{"norm_eps": 1e-05, "weight_decay": 0.086, "final_lr_fraction": 0.0}
Each number is 128 + 24 x the weight over its row's rms, rounded and kept within 0 to 255. Layers, rows and columns count from 0. Numbers have three digits each. The size before them is the row's rms in percent of the matrix's.

# layer 5 MLP up, 1024x256, rms 0.153, rows 625-1023, columns 96-127
094:159143151181208124127091118145146160111104140120114156170183145160186129125156123120119159141116
110:131140120132089153126099074154092116094147126125109133155149131191148113112138101200157130097132
099:155125149075117133135110135139108114162182081121105124102116114108160102122089141121171156133110
102:137159135087128154129088136158097141110125163151129085116154117098112131126148130061112149159181
105:127126139117125093122153124138108137160117133119124161128108070113121121177114144144164109116174
111:126151093170124155120141115142101142110117128133197123132124158154113113116130126128117125086112
114:125143114092113154085123113109115108125111072114140182103141113108115100182102155113103151135154
101:129133115113152096133138130199171075095136122126141186101136092148147131097147158119137142106137
099:115105078084162129131175149125088112140133150105114127093122126153110122133125127182133127153113
096:098116126174114106090138109122102172130070149130137120101151157131141163102086142146140127147116
099:123109095140097142126140138089129152152119145131120140110119108158122136162105152080147113132131
100:132131138122153108146203142143116115118080138145117136117160159150142111134097098118095107161143
111:153107117119086152162148087148159127151163180110140139123118127124140145128110147134110126166133
097:122121161150112061108142131143148118137113136135133129158127125107136131174105150159107112121108
103:183121111162108130113172088133113118172153082121131148077120143149121143121098123127134113102079
109:114093103174105110169107133136166119146113114147136095158125118161166094151119123101119123110129
097:161089154127142094104128109157114168092117136125128123068145187177141141137140067124128098171167
111:091108150107090153112146135099089091153183149111127106141169115139141144152121085131090159152148
087:103182106143152126145132126092170113122100151132135099097130100123118145142130117110139158127137
099:157126118122115150147150137144100138112133125072105117079117142122160131125124129122127111146141
101:137139144123118158149114082128101137154122155166165134096122139103120097138122163117139128073148
113:118083105165074147100159104149144122162124113104120151163133165148151111139136172149089106167144
100:141122119125148165122099160130121115175090144147158143117092099157173124129090118134132109099118
090:109098151143115138133136151125105122083100143164101114130131143167129171127075089107106136097124
101:108111144140104141158123158161140156121137159174118146120115106111139106100110123165148125094128
098:151151119126103143141126130135114095112140135088079135102143124133121094121165134121113155173117
096:122086145152104139131143135107120127132129144112128133118151124130135155122139107158120117103160
103:098111153113114132155114128157122162125150170146177137123132108157111166091085112105086182131117
102:136100127124110154110116129144166123135105146076120100173114132130119117115140133137124191137146
109:099094157091121098118127130121184115149117135132134139125120140138107137101108152107146106143132
111:145127155104132164161140109169092136062166114155178125110134126096152141104145161132120109095091
104:108093118093163113171142135122118143110141098112100123134126086164122156126139092128154120141153
105:127155161183111104127136120097105166124131117122110091172134128143128121140136132136132163089138
096:141107168143158177171102114108142108141103099169135153129076137159162104167070113106166151140119
101:144122099153150134094119161152117186172121114133120170126097098159118111149103159152127120109152
099:100085147151131144116145131141147109125056140142148149111102154154152146132123132131152143136125
103:144117127145106139139125132098147123156141065109061120122169151110115108120106147138152153154140
094:141149107193129078160127150158123146142096124128121158103100135100094119132066175128134096092135
106:081110178132168121089141140124152175090136135132117096137097132154129127129139139128124122162162
097:142094133136125132094157124167128173152114141156151086180120134193148096146121100108155162119121
095:108185152137140113126099095106145176112118173100117111128118114147057116177104136116130140137141
113:103162116151111057108128143118147154139125116117112121121149119081149180158105118118123109171152
104:089131132150119112155149097133160135130099124139138185176166133137132111118145113164078135116113
104:091162155122133105119156113128134117122116098147189123108111129162142124104131151160128159148102
085:075128149141120121113109120148144144145163137120146107099125091132166124127116157105072112129130
099:136110116146098123118161103168106129131092142139154084085136127166138180102131126069112099140113
110:115122137140151124115107131072143096112177154126105133132170139132135092118103100174078131064119
105:134141092119131138156131130106160136136108164095134136102141159122159134122123116109126139142122
089:113130119119133130109117156170157071118128095129148106082111134188175112104096140129151118124120
091:102131170133135100105157116096159139150120097095162119135126129115100101160123096156161120174113
101:072156120116113110096164146132119151138125112163093093056103147133093099112139157134143114088113
096:104147202161158143107079158156150145108090112102125148086124122123152175172117137138114145146175
101:135170125113146098170195123119091139102179132119159150120133123098081106163163114099112154145146
097:117128128139133123133089121132088091135118142135104151104176122108126118142178154111064163146134
124:165082135134095103155118149114150131120138124126066076097114147097141114152145125110128137140156
104:124170155113115128104141141151121153138140126137143136132112132144166123103165149135166102100126
095:119110155111158109056142128148103157138117125107152122118101172117144134098136175128132140101121
090:113078081110147138133128114149113112147102167139127152090128101104118107116175162162101142153161
106:160158111110096103111117115110147166132114116133142108103125122088097089094133090144095084159136
096:092130146115128126119104124107118187118128108137155132122131147116095141121135107122151064146143
113:113172153134127097117096113093120182176129131099124114111111096121129145148086114110099150115137
085:138112150066150138126148151152110118146138154122137141103113118127093114132144131113121164149105
100:143148093169170133111107134096090119105137119178126106141112118160141174140086131153155095110172
098:121096128125172114140125177165187101104125122145126135148154117114141119133107123142127143112127
098:123110124128117132123157141117117118170136127125138186114142114134179109135101106111128128173119
118:120142117130125132138094138133119143122143133150156087138099126148111149109113109115115153102144
096:140121169139142121114109134159174155125174106132141138129139113113149104139156144108092097163140
109:108135170125115107136173143165139181164161137139118182125150152120106119157123118111125072107098
108:112165170112118132148128132093156123128164159146121116093125180159114110149085100102155105125111
109:153101130154125161147134134115117145122137101111132176078105124130136159152101139095083154163124
085:168146121166120137136157162139144120153139121127159159113158160124139130129124143111121133114114
099:137111170034127150146149109165124135175147135107097073073131134137131131110119102117130089142165
104:119131131132144103152124119143150173125104117117101101125117091115128153128159126141121118163115
103:133108147133125128142135113153157148123101094136121142183147123164118143157151116102124110140114
092:096135091144122148162124119125122123177160166141097143109098091109135104074108143141139115079155
096:145145125124141157127139150148151120149087180058125141127081137152128147142120116133084082142142
100:127135112134136131140098143119155120138110116146141101131144195141072106093090121117146114125112
107:139157118158103155106064177144138176167118153132139093100106102148092155139122118170118116131137
098:122122114174127098159099129134095118088098124126136089110130089101127193116136112111087200151129
104:148140102081151137119154130155118115141110100139141181125152108115147152143108112134159067114138
096:080141149121135123139141129162114156154122091083146086089109122154173102098127165101092131111130
095:143117108134162134130134108157147128117129113131142107138131120066089116114112135104140166156161
096:131136164150145160130101123101128112124108187105110151099139136150075131129165150126121121146120
102:100140118117126168144100136153125157135107135099144144104180115125094130126145124127171132143121
098:119144103126159137152126135131106078084098113139101150135145103130118109168107111141104180122109
106:130099148095154104121138134120140133141116136175150160086098142156124129145133116137101145106103
085:084140109142179076124153152137132105138117125109138095164122098102121113105149111073115112099151
103:137129126104106106137131086120115086138108083161095086140156145116167098160099117134186129113118
082:106156151121112155148151151110139121174127146119157134159095135120094118139117079136127130152121
103:085077161110122201096106117117143109138120111105136122124094158139139102132106147142133131123131
108:096115104127111157115151130126112118190136129091153148089117120114102111091117075109118126125113
103:100115154177127140157156147107142123119114112162123112117108121124112113122118161138064139121165
124:135109129105126129149118158130152091170130132121149134121172153110131130126102119118162145105113
100:125157107105119129141155072140143055132092081118125176127147151087167128154154127149137133140180
097:169115152091097111129118104108139119100165150097123102132107162167144124164137108121128155144153
103:119108096153139126129182112156144081118140127110120132107137129168114140149135132126136116139145
097:138054115118105116175117115156143144161105149132173147143131118144124148135152153110135172104105
094:110098163138123122139135131143130159122106140122122094082182167161112136115125113149115165073140
102:103157127106144099108107154159102119161116146116074120125121160149106107131115119185139128107102
095:160100147127159146130151136118139137148127110157124149099095138110126122142125134113166109155091
111:110116138116121103115148104146123113131172111135131098123144186163141122143102141108100106126121
087:082169109103156112117120155144119123110125139135118138093186120103158124156171132121108114116107
104:122113142098120114103137113154117168130116128107116105178146144169133106091108126138102121097108
105:128123151100144117103107133184145145131128112145104166101147134056126146146203152139129133119111
104:149151070117118173121105095146156131115135141127160128161129081142154135126077107115138153149114
105:118131077165160106113084143074138119164148141110128100161110108093155143169126087139159111169149
100:128148147118079162125095108156112210067088160133165141145096127145114095136138149138151100127113
096:092085155103133128171083169138112137121147097128159146089165176110132140074117107119154149124122
085:149087103120146119149104096094160134155137122096107108157112081127137123134075158163127148139148
106:141124158124136122136170059123126140139130132146118103094127114070149100146102131152125121114174
091:110142121116173094117161111128098160110117085095145132088170101096132077160167149181118125122159
105:100126179109145172182110174125141098151115111148136090153090145150104141146094104117095139118102
091:101158114163112144131129095159126118105147091118155137136120115132117106141144110125117117117091
094:141121135154105115132146166145116157123091086150106188133185154118049117117121138112124105147133
100:120160161148136115134123171076123160116075129094134140136121105116097157164133145163133155120149
114:084182101126129125107143160128125110091148106123164144120121101162122089144166125148159102138135
094:159149096140151092110135122100144101132105148107115098118143138123158126127135117121121100148156
095:110158089149180138162113101120095101167153143138126141131166089130130141092075130139112142086168
111:137125091142116131103165154117136131115136105116151154088104121110185127141113150129130119105160
100:129137120100099096118128124145151181143127099155129157107150109126135170171103133135104103100115
117:150127126139132151153137126129131141131125089139141143115135109153154147131200157151141133159125
096:102152101101149152118118153096146106105077133128135133126103094148118134149122113120115098182091
085:098127106093143143166144147133110148165138131165112139129150102130081123098116149129106165126113
108:122131117138123119096122117131087145138141089097162088150121088054119112159152110140100131149132
097:156128117161149139144136124094147123130075139161111116161081134120147138138126134117136159118120
109:166104112136179108162146150096122101132117108113104142108140137107107120111141107126081112123115
107:140147113131110153110140170170132075155160090128075140146109111140125149136142088140143121085139
096:134104128099146143111129158142133137129146133100128138102152119152131134137101119107103120114125
103:135120121124114093162078118179145117118173116129148136165161126092150161171157132112145155156139
102:112107120135093130128112110101160162105128124127150147096112144160146077147123129147149138106107
099:107105161123084108148110096158161065124083122135130147127159137113167115157112138126096146137140
109:110104150114078127152107127139138151107129129158069132162147172105123096152109148142130094102154
102:170111112117135125125145141133135148131098136140122155088146165099129111126111164144161149138097
102:151125107113147115131161129115170088106124107110129129096175155114193098136124085118151102127110
097:133128111088164103118131114114073144131095103115129133076122143147154153112143144149192127133136
096:094081162116143153152149142131107134085115116114059161125118130114108124102158157138126139133109
096:182146093134168126170146125152145163110153117092099167144114141114126159131097098124127146136168
095:110094129081134142139119143150123118117109116076099116113133126118144072140110117133140134158148
094:122107118095124120159108097113107169120145149156108133117120109127143140086149131205138141170132
083:116103125156135149114106170131115171140134085108142144114125124131141174122120075148129120138115
106:129114154111135113137092147114110162154105106106125120080136177135103143115109151156088093120169
101:166134097193119141105113120122153165100157087088095172102149075171149134202109146138134133111110
092:111116145163125121110141092130135112103115130147128160096113138143145138145104157118146151138154
093:084121130104121090100119138131164135111147159117175126130168098160141112094115123102163136103135
100:124080125129157105110151145136160150105104124145117156174094143101153176140184083146126151106094
099:142121149107151124103127158158126099102138119178139147119120131120145121141115123150130054116108
107:099134110115175110089101114152129144150106131114118142129092127167149164140126102079103130133130
105:098131120127114125157162147092138108118115188088138098146143164114111118148167112123096115101127
100:144129111116165129130131126122183147103137158103185113134059114098139121138101101154128151098123
098:093135097114095137129120106157132140116136144111101131124106155114119134146122114089161111161125
092:130121105143118137142138133137132110164115116120098186146098113176145127121120112137108179142117
105:113068068135133130078144134130119114159142126144117078161069129134059110119101144131073117156108
094:131086098125157147133152097138107118115107144129163142123122131126113116164087071113159125126120
097:110115117116077106139125138167138124142131143138168149132113134113122130138112181101157150111123
092:087103154132139123139138077139110140126130152114106076141125134147133127132112111122134184113129
108:197165157136128116132103116131066133161074115127126140122108115109109188101137149109143124134108
097:150099147099115109113105161130113132110158133160073116120121133112174127112123157175177163125143
102:114172095145119140108124155079123101138161123131106112145120174195093112124093135122149137118091
089:104149120127105105166133109117133110146114097105108112123168104119159118111158123122148172094098
106:140129184141114147117105120103102093150152089160100129115127134132136160140139129151109144168124
099:122112116157150137133108154114135116168099152105139129107172120132127118149142104099107131155099
094:131146143110098071099129167079138160130091139107135115148157076166112137123128139147200159155121
108:129102076075142124134095098111153098111110128156112140112081124126158117158118118116118154135105
085:134139131127151132128160119150098113135148128138171125125128067153114122138135153179113114144123
103:115086090100117114162074097126155121108146112079135104109139102110150112151116133150119134134150
111:157115154107104072146144073091101172131137150173158149154128144106102159138122086130111119144119
089:114111077116132143097161121133089137121107148129162113129119138158136147138109128159131135155155
099:115121138143125129093143115113151138107111113167158144152163137129208080095109093162130106141140
094:136146084132152102146133102121111130149091133123123126123159088118131138152104108100134071116136
108:130127170129131144132114138144159104094135171085134154134131152112105146146128112125127095064146
098:115113070134147145112118110157152185157111126094144192087126091128141135178143121148141130204090
114:086168143118130157105138121167155123150137109133161153095134082157086083134097144106141140142175
101:134150121153137129075154078136112130099173162091116101106123121097102164162168170075112126121101
096:077117109173135142143107083126124121137159175104124179137087094104142109151174097145142117135143
106:145115153140140122112109105149101130170138127099132099116149102104119132132145161130119133166084
107:120139171128145104138120115124100133110113136144111099110122090111141135106111147142118082105136
104:115138160104165128118134143185182105131143074139135094157162132156134117116142092117122097147148
104:089144128131129085166102129082115112169120157142130142105124099123163098141135148141145150145118
105:114146112139090118120150127111148140159145126125116099168110162103163188160150153112134149152117
104:108082171143135144129124098145142147133156114147123132125130095113116109138108130138137078121142
104:095119099087134138141118159136176178121096159131128086135084084091152130158133130115132096144146
101:092114162112110125126126113151114130142127133135092105135165149115141091113126168132143076145065
111:097143150112134145098089149125064131127140116150135147155140164128105125136131157179136126136090
089:102120116127119107137099128158119128151110120084121120113111141125169117087116128137130130138099
102:128139108095117141108174149125114169128129124125117174105111112137136124113137137110133144117118
101:135091101121123146201158147147138118155114122164111063111099114085156133135144094141092132129094
102:155119135130137129137127135135106098153127131171121079122149089108079139155077101147146110124154
098:106162136116139144120088161126140142120149163118160181121120145137113103124161134159141157081157
092:152106090124163098127084124133118147169126138151089142148123118125140121098131133125117107149167
105:100158118110135142134125129105115127133158121145124164124117181146148146130170135141081154151146
104:147100135084164100183096177100137134114127101156147152124126153119151155125146115160151110114125
100:103153066110119149136140116141130146060144133080119130136095133129115150150127104115152138159181
102:122137116117075164099146136137161099115098110101144170109130111148099143119141099132128145132131
104:140136156133118144124124088107135075135048115136142157157088120156151119123110098171117086086158
088:131153130068188150147139130150124132127130140070143117128131165109139109133115158110194118134096
105:123145109099125072129121150130137089156125114142143142110118144091129084116161128145119152145159
113:100127120132115154102127128100126084107123141134173130081137129116163069124074156120099146124121
099:102152094087114082178153147150128159167116104093123084092103119148111100097154127125141097134162
097:121130163101165134110129135143099126117113164150108127096130107129098098116123147119131099150119
094:117095131127098099123080121102155158130095133143138115119116184109121144118060153123111120148145
096:089141144115125134124128135166153153129139142134122146098143105126138151144165107158112094130149
086:136112112102142113127080137135158128140089092158150122147160123128089117092150095124130097084115
093:155110107099146112104105119133156121104112103129095114130120181092174107100155092194140171137120
099:098164119074153095144128116150114140115113130174102126109113155146099125142121145148107110121171
114:105113138106132140155103144094151120147108093137083131137103139159134120121134167159142121143125
111:147079163133144125116087106127128102157108109137115153094124143126151124081101093138131138122112
100:128126127078164167113114137191112118162101132122174123143133105117120126113168110113100166117158
118:133130121149138128114115129141142128148147182129113128142132160147162087112127164124128103144170
102:094087121137091108106113166149155133099152085100149115108083094126174144142154148108121120159159
104:139094171098154175148135146139146132096130138110119145162145129153157113173149185136106101140134
080:133137142083119126103136099108125152086154159146128139101099097139138116132114114092145114135106
083:099130117166117139119140105113126102120113141095150103155122151096127117139117106093125134138129
105:139130133159123090144120112151069132180145143100135180176123102119115113155142138111136112130115
102:153138156150149101132135082148119124099105139123132151095124142128160109118086105097168074154132
094:110117130141124116126123128102129144098152095117113115096126080150131091138083087135093154149122
105:135119136107107121107099141133153156150150151144096086121129132073122160104108138148136108129146
095:118162144134126118150136144155111150073125136117106105116117144145148101139098148151141138126139
100:141157117154163100130101143131135121127109105133121153107131119127133194105160132113114194147123
100:148110154098098102119149134122127106113139123095130137120172132138117121124136114116146087169107
100:112126095139120129098129125105121128126111125119134141112123095111149132141132166141071098145132
106:140115140105187138133133137110115103147134075097131101151113129161136093108148129101124140143133
106:128076098173082155103149137091133094082136099121083154159110113130147150118165069129147153131134
107:169120114139084135176148172113151126113146080093089113104092118167148116158132150133107119079155
100:100168126109115147095109069099165098122097116136155157142144158118149105114113120136121119124149
093:118088108126137118104123129175129097133114138112153085101139141163158131139126169128130117143190
099:150107077121078167110146160111130103097102118106124141100170144125141142124160130142117161113110
102:087157134163138111094104095072139114138093111166144200145161123120171150124169131164130136132090
110:142145155166146155117103134085137124142110145085110081112154094146154134141129147107141163142142
093:129091080133126116115118093114149125135137172123132112138122094126188121115136085177172157106124
098:124119121098123154137177152129129150116117072132122132136120170154111162148142133119101160124144
102:114161126143138085089102109148132165167112138133123152139121156158150153144159095135129106137127
103:125100140111075107116129136099123141119130132067119087148139158123138095141116107110108144101145
096:130081124161116113146123140107122173188127119089130141133148135150142114188111147145114081108098
097:108122102127111176149133114133110106150096098121145168092123087162094110130122161129128174152129
096:141086134098152143143119088076120163118094135138128106131185109104137113150109154132179186112107
101:139113130115140106104118143119139119138132139076132123148156149126160086132130120124143118176087
088:153131094095084167131126140137100128128144127129150108147143140113089151120096167112111130150156
096:077183130119096110142150138123186148117109146121107094091113114123106103185118129093110119173151
094:129148135153152107155121132081112128149121064173167124148118108134182124119164115143141119067094
102:136149142173100115096153150116137152120124113133119116092128113155148133114155113136136138121100
090:127151093131133137160190113140154142101109094152154121141089111123133134129126112154127143145166
096:111107096153082139134121099175127109117107117130132157100148139150145133116153117112122133121105
096:129135131165131124092122091155143133085138099143110111109117120096113166113117139138130111129141
099:122086109132093117128155102125130133112142093114108111183147151154164104131147083111172100152126
100:081195145125144132125125149112154142161140108114157127099145116166123110151142111153121094137128
097:126161147121094142135131103126132143130094171113147139139141112077157119142154163100096161133156
103:178182132143149102126069127095116162145153121175117136154099117157090126134137128125135129146147
100:104128135165199109148130158129151159124149083175127137123155108095143125132129122116162180119131
103:127129114150145109101106101126129111156118143128109138071114139120128144112119103134139112153141
098:109151127121168094152134176161108130101132100134154137127087103130087120108135137152167133124126
094:123150166150094138108135127121135117118108150156136146138093146165107098116110088133105111116150
098:124163104127137083176156093112122163069099126141140129136151118115082147105129096111124158101129
097:164159149159114172159120136151142151090136154114117137126108142133139131108174116141153129145156
103:150107103149115133114149132084153110121144132123097145091120096125161131115113117109135099174145
095:137144129111157131093104159164153122126110125083125170121099129150133146141148151139107137109132
093:130129118167132113164083139121107105114078136170140132080096119128106070130146136160138117165121
093:156179107096118122111128157170126128130149114155092162159165138110107110117183115174114116122136
112:149114148150141137115103101116136137139103087157168107127101127121100138124154110123105124143125
096:094106107125087141159126129166130160119145124145093137128137120137107095116104129087153125124129
106:075133135112163160147141146118161101063138125123141101116106128129113095114123153171129113135171
103:148117133130109105150143161115149101122189122106131103170140149117101117090147115171144149129152
097:166108131119141156096111144138129144112107119152118141109090105136134095142105073125100152169153
096:136098110149139111106144107117102145149148116127109137111126125145108120128149124144150123173167
092:120140157128152189129117090181158104124128099147101119221150138137152128126155112108149151151128
082:093133102118091113133117150155124120150111154140151133139138137107137107131127149103108123138162
096:119146138138163128173161112120136166133122095133114138180119115134061108155108132147149126115140
097:158145109178140117137097155132144133132157158119091119153097130145119117161137155162155126192123
099:134129118176090120135162143139126146143107081124124141114130139122129096178109135165147074151114
101:141122146110133144110106123122152128119167134179109110148137123121151076133169115122172141139097
102:102121158155138097137167075120106135144123120135138138133130122122131100153149166129114112116180
104:108123118103123139131136129156176123125151098144086116101128159094124082151124112147151089145130
093:161130148115177121093121128099147128088096136135159132117142119155170084114116130107115191167152
120:110152098105120112104151161175123140142092115106159132108128106133092110176107143145096162153190
098:116181106081120127131176112112085163111113140113107135098138120133150121164155115102130168173152
099:139081112127104132174134141145104089168137114084099144131156159140117116154086113088099089160153
102:087148092175116135135146139134094133105100120147130060138116137127142144174069126105105145179158
096:155152111150119130127115117138073107103103104111132129111112140137159087138111131134132121143121
104:115142117106116113155141159132147115143119075117145129132159111104119174134153122072127116131084
106:114088121144110119125141158102139093117161114111131138145108131149165156173149147108157133136125
114:121119132143135138146136127144068083150123144154137108153119137077142101113100099157105103143132
099:155133124104159139129136109114117134126107147124081141088110142131177139137137124126118139107115
110:113136092110088137101136126122089145119159110123115163120130118122112166167128131091133108125124
102:150158138131169134131142113154118076131127123116154139113153162152073121140139138067129081113119
106:084080165109160123132126117131135121161105102138168119087155138148128148185137102125116127141124
096:115108125160126162170143145078114090111116155154159158111106143155107101129107097129171126126122
095:133181172111126133143102106137209084124097142083143156130131152107153123180128100120128114127118
097:105173141118144142120117112147146160150123148135112129115126143120112131128108140118129103134143
104:099077113139114103143123127118090165118166150094114127152132143110140093095151094128126113103117
114:133130160138137148168126130113136097123096132111097106133158130116162102166114118133176109102093
095:147152100166123141129148052128118145126119147143142124134101122150127145139123125158128118128129
102:115156110101115129135162127163133182141123136110127136138124110164134180145135123148106109107111
110:119120109146127115144108142109135128119122160128136123129103114161140095130139149104143140144111
092:111144160155129138138125147151116127093099157101094132124132117135110130121115077156123163152089
108:119134113149128150128130148086098109097135074110099107127132062144135100135120108140090144131105
087:101140136138114092112132126132154146101129142140074150116128146116145126146187156108129144146145
102:129102145137150117141139124164162112118142105170119146130137130163126119132154133134106135127142
100:107168107146167125141150141140097150108140130129098085105142146142149143135164114147121092105137
103:120138128120175110100143114136144133122139141150140152128092107134187144124156094131101167162113
106:115116163140110144155167071188155120099098094119143094130099136175156185123135125132090081135135
109:137082135168110095116119143128109114130120140066153144097098107128134146137123155091102106109170
117:107113135114066138094160144118162159137122140140099114114123181091133127155095132146115161145129
088:114161079111099145125128096092159150107129170168082147111159121148117151121121173171111102133142
101:128148163121136116128123077109088139176119122177143111097181127119165180129125078143081107086119
091:157098117112132170130123129157117120110145138202143152101152137126126160116133114145121121116131
095:088097144214128122169054120128096097147067170128137116107114070069145131110129126110119178109125
100:105103131140102149125098166120160146137124122147147128145084148106118135134124219110086132116151
092:135114142114073130119148126140136146116108152157141131116121118128088112145148101098122122114134
089:090126131144139111126107142138093118151145109124138097128143142152114123127127146141117152153107
097:133114154119139122129116116084146139083112118111115132118113095118100140155139104132127115096175
102:130139153110137122133137140173124101152130090100073160104116098133146145171104077156067138125171
105:077117094154166155155089120151156175169132134171107135127144137129164149155100140182170166128127
088:161111134139126160091117164122166130135106129119126115169139135116135123093111107107134161136118
095:129115157069086149179155134173151097118154130109143102083120123166124168102098120107164151106125
095:106136119154102158111100138124124128131189093153143140133109137148096153140090141152109125180166
107:119140101132116149138083159105122136113099145161129125121092152148132096114147131091145148093166
098:133087132118095115121141168134178098128136153148140091074140081156111135125127118122152133122152
106:105130099156180110169199095146132130160109145100107118116126127133088086148097152140159169116117
103:129137126132152122188144084140156133071130106135193098090124114092135140191124170130123142147159
093:161156113116128135111163146110134136142130151093151158100105173157140095149128082170177128111154
097:146118136084144157121175095109143103135090173134153173126143137179135117143133107119103153180185
093:096139086099132112159135132141137130140152139144111142113154109165127106108156167110143112096122
098:128131137132149194129158115146169094149155124155129125123105129147121128164120130101139111078130
102:141162078108123124084122150142122156147151138097108096116094127095072120165131146117099082106103
100:122111127155136138144128164112114145161160133160094079138144130113110124140082118154108121121119
105:099116158125116130123133127145097129137129170118121117101160136170141160182132106147094144112148
100:145131149096121148135129150090132132144119110151127117113113127089113116099101119142123101160141
106:138125157132175108150129091127155137150146127112119121119133142121145144158132097155098146171135
103:123173138104146130164125092113131107085119127125154136106133166115174066173137153150092147155140
092:117174140090090130127081134121142100183147104094095133160109132143126139119129173110182068129114
098:137130117141113122096133138096176134164120110128152123135172144096155123155113104138139146150120
091:129136098143105127131123087144123131102101148085095095128128129139110100087101113074108114141170
096:126101114146107108122160131168094167111130149111179151124088163162128143097149085118097108139126
104:116131160145123121128116132124101115200131079133128107097065123085136151135103153169154143151137
095:118135195120140131130166112099170158133107159163158116132116138151093125164142111124120118152131
105:109150120120133146108171154124152133130151138160141163090151147136169145100128155109164136138118
114:092086131091118103139150136119136138139147158169137152104051142125122209141106144184113139119103
097:138070108138175097126136080111137148146158104136139144086139115175149127111073106098190119097140
100:189138128152167085123155129156103082141123122136130133120119138148126163170155109143122124150124
102:114178152123159173150169119131098137108154109139171133112120160119140120122087109165152170126146
086:115128099155134106116155105107157104146118116122123142098141118145123117125107166104102152150146
093:142100118116140135084100162117136124124169094144127131091115111179143106123137075190154187157152
102:181128105130075137164125108117149115140143145110157093134094121149095098138128148158140156127133
085:130136162142142134155139123174113145157105069170127132107129148109133106166108119132120125127145
092:108111096114125121157141088080125090127116136163129086144138089130091070114147163130138129137099
100:125132117155146132185153144102132159119156116106115093113165128094132143159146108115108158153105
105:163123120132145155099123131081118116140163124126139132131138129125153112162112129127112141163112
105:084115126118121115134165139153123142113141107124130132095119149176143127113136112182141111140135
101:127112100134117170156089153159128142148111128131098130130159162146105123110121110162164118131120
093:112131110123166155089109106166149160142157145143131132109101114107126117110133192082141149108136
098:110100144146111172106122129171131155137135093104161144119156095155116115097084094105115155142150
103:172121133134097136163163157142137163169160067130144095140098101091134170109183149125115123121139
103:096170152165126087137163118074104122167111152097135105123142150170099153153131105084147152128149
108:109143138108117148127098139113114170095165086125113136104149163113113084159122104147143123084141
090:089141156111113136097065123107105137167117148129134149100165115150156144133110105133151166180142
108:120112131190118081122121109117082108119130083162169151102110085129129114125107088161115169132153
104:101077114137149093126165108154129159135135117122158125155123102104158068132102134159138101111107
107:157131174136107120155146119165149156113112133118117137076118106152130100092134128073081159143138
099:143127124132126158128119160112137109106160154108158102150116125123104115121115152130127129123124
091:089103114133110143061085160147165124144146140112148198179138152132112113128130063117125104120111
097:117105123152144156154134112144133147118154118135152114121118157095124141139095141125135132146113
099:092123137151155092123123120142132161138140102121151083123154077072127152157113087147139104113092
098:103138143129140143146104088130158106115138112121088143102130091156120121116142080138119174153161
093:118098110138124137167157132176121142163160084146161207138195128113119152136122097127160095142131
094:109142144094116119183130099142139100136101167153199094155130121123154134103121120144131115138106
102:123091141165112111107114147120116095129113103178102152159103129114137111125111133169155157117130
093:149107147157137109138129152103165110117124154144149099102080087148110164146127088142143123148132
096:146142134141129129115155156132113153116125113138119145105112126138114108157091082122118140168187
096:125127124196112126138120127142137152115112146131120127120162110089143157091142165154116180100136
086:113130089140130147100140114042176125203147153122144159141106141146129120112136083139107122154122
103:129111110119138127102119128119119145133138160132168135129126123115119157116159148123128109112116
099:109104166113129145127123124140158163186101153127143145136168111110109130178136143115153131143141
094:140084152087132116147160131134122166149117148121114194092097129164143140111158123103123147161148
099:164134130139132096112161151175082129140113129116091134076151141128133083120113145131103140139110
097:138165106119124122122152069112130125120119193158141138142106147119147123132125101142158124134122
099:112139168163117111118097180181117116065090111158101160070144151187149141132090097099120129088143
107:103105162165114128116181109114135154110162123122145107115128156123120121120127111120151131099129
100:112113126133106148114120112172106136140126145140132121149121144137145101110145096117174095118143
105:109100069124151137116141148152146116133119133159151127117128124150175083125148145120143113132104
098:106150134150141114148123146094113140110164131118169107159113104132117094103120128171139089126171
093:132114052158167113109129141123117140171162113164141132060103159145137143158098150140129111121175
094:101148122135103112109123123131146135113169132090120127234119142135137126128104147079144125149135
093:121112111151149088136181160130152159122131078113114147149147156135140112120131165142138151134143
096:121112125087105155150116158124124086096130107143094154114131120104137125131112128139147155135118
095:131112112082137128129112128194119133196162152109091158132133129113181140099131091129143148093148
105:083154077111092126086121083125121147103126114139163147128128139120148108106091124136097140114086
110:117135138168121137130127115140134151101154111138118136101132122108129116110129147114134156105104
098:156136086109115156129108124123121187164109112155130139127118137155121091164145098105157059145105
114:168121121147136143110082157129116124143136151142128103093117147110130132101162139178149121116115
097:085177133146092080098136091162117139175125157140123147085100141121148159154129127121109105100154
100:126155178146124120140184156090128133178139122118127083129127123106168106187095141144138082141113
097:113153130086144104154104114146127143107129183120137131116160122157122082105102165119158119168157
099:103155116162118116131157205131106134121126093136112100106115121132152131184166121112116101121105
103:131163148151179125129133148100136125151141094104129136118118120139142105157073139116129135156142
098:121136133157140123110097134096088140145141162118173127158088127139142163141111128125130157114103
104:092116123096125135154104113125159129100120121124111148108085147129180145100128135143117140167151
090:155113113113198053094114126105095147120081098124083092158141114120134122132097145126112101133125
092:112126160104131145116165117134111120121122130127126077126144152104140141141134198127133115127155
099:086120110102183138162123137120133123130126127115112078120095152124125134122141109143102121115137
104:168175111080121122128120122114116098119111106148155129151117115126103102172108163131130115166186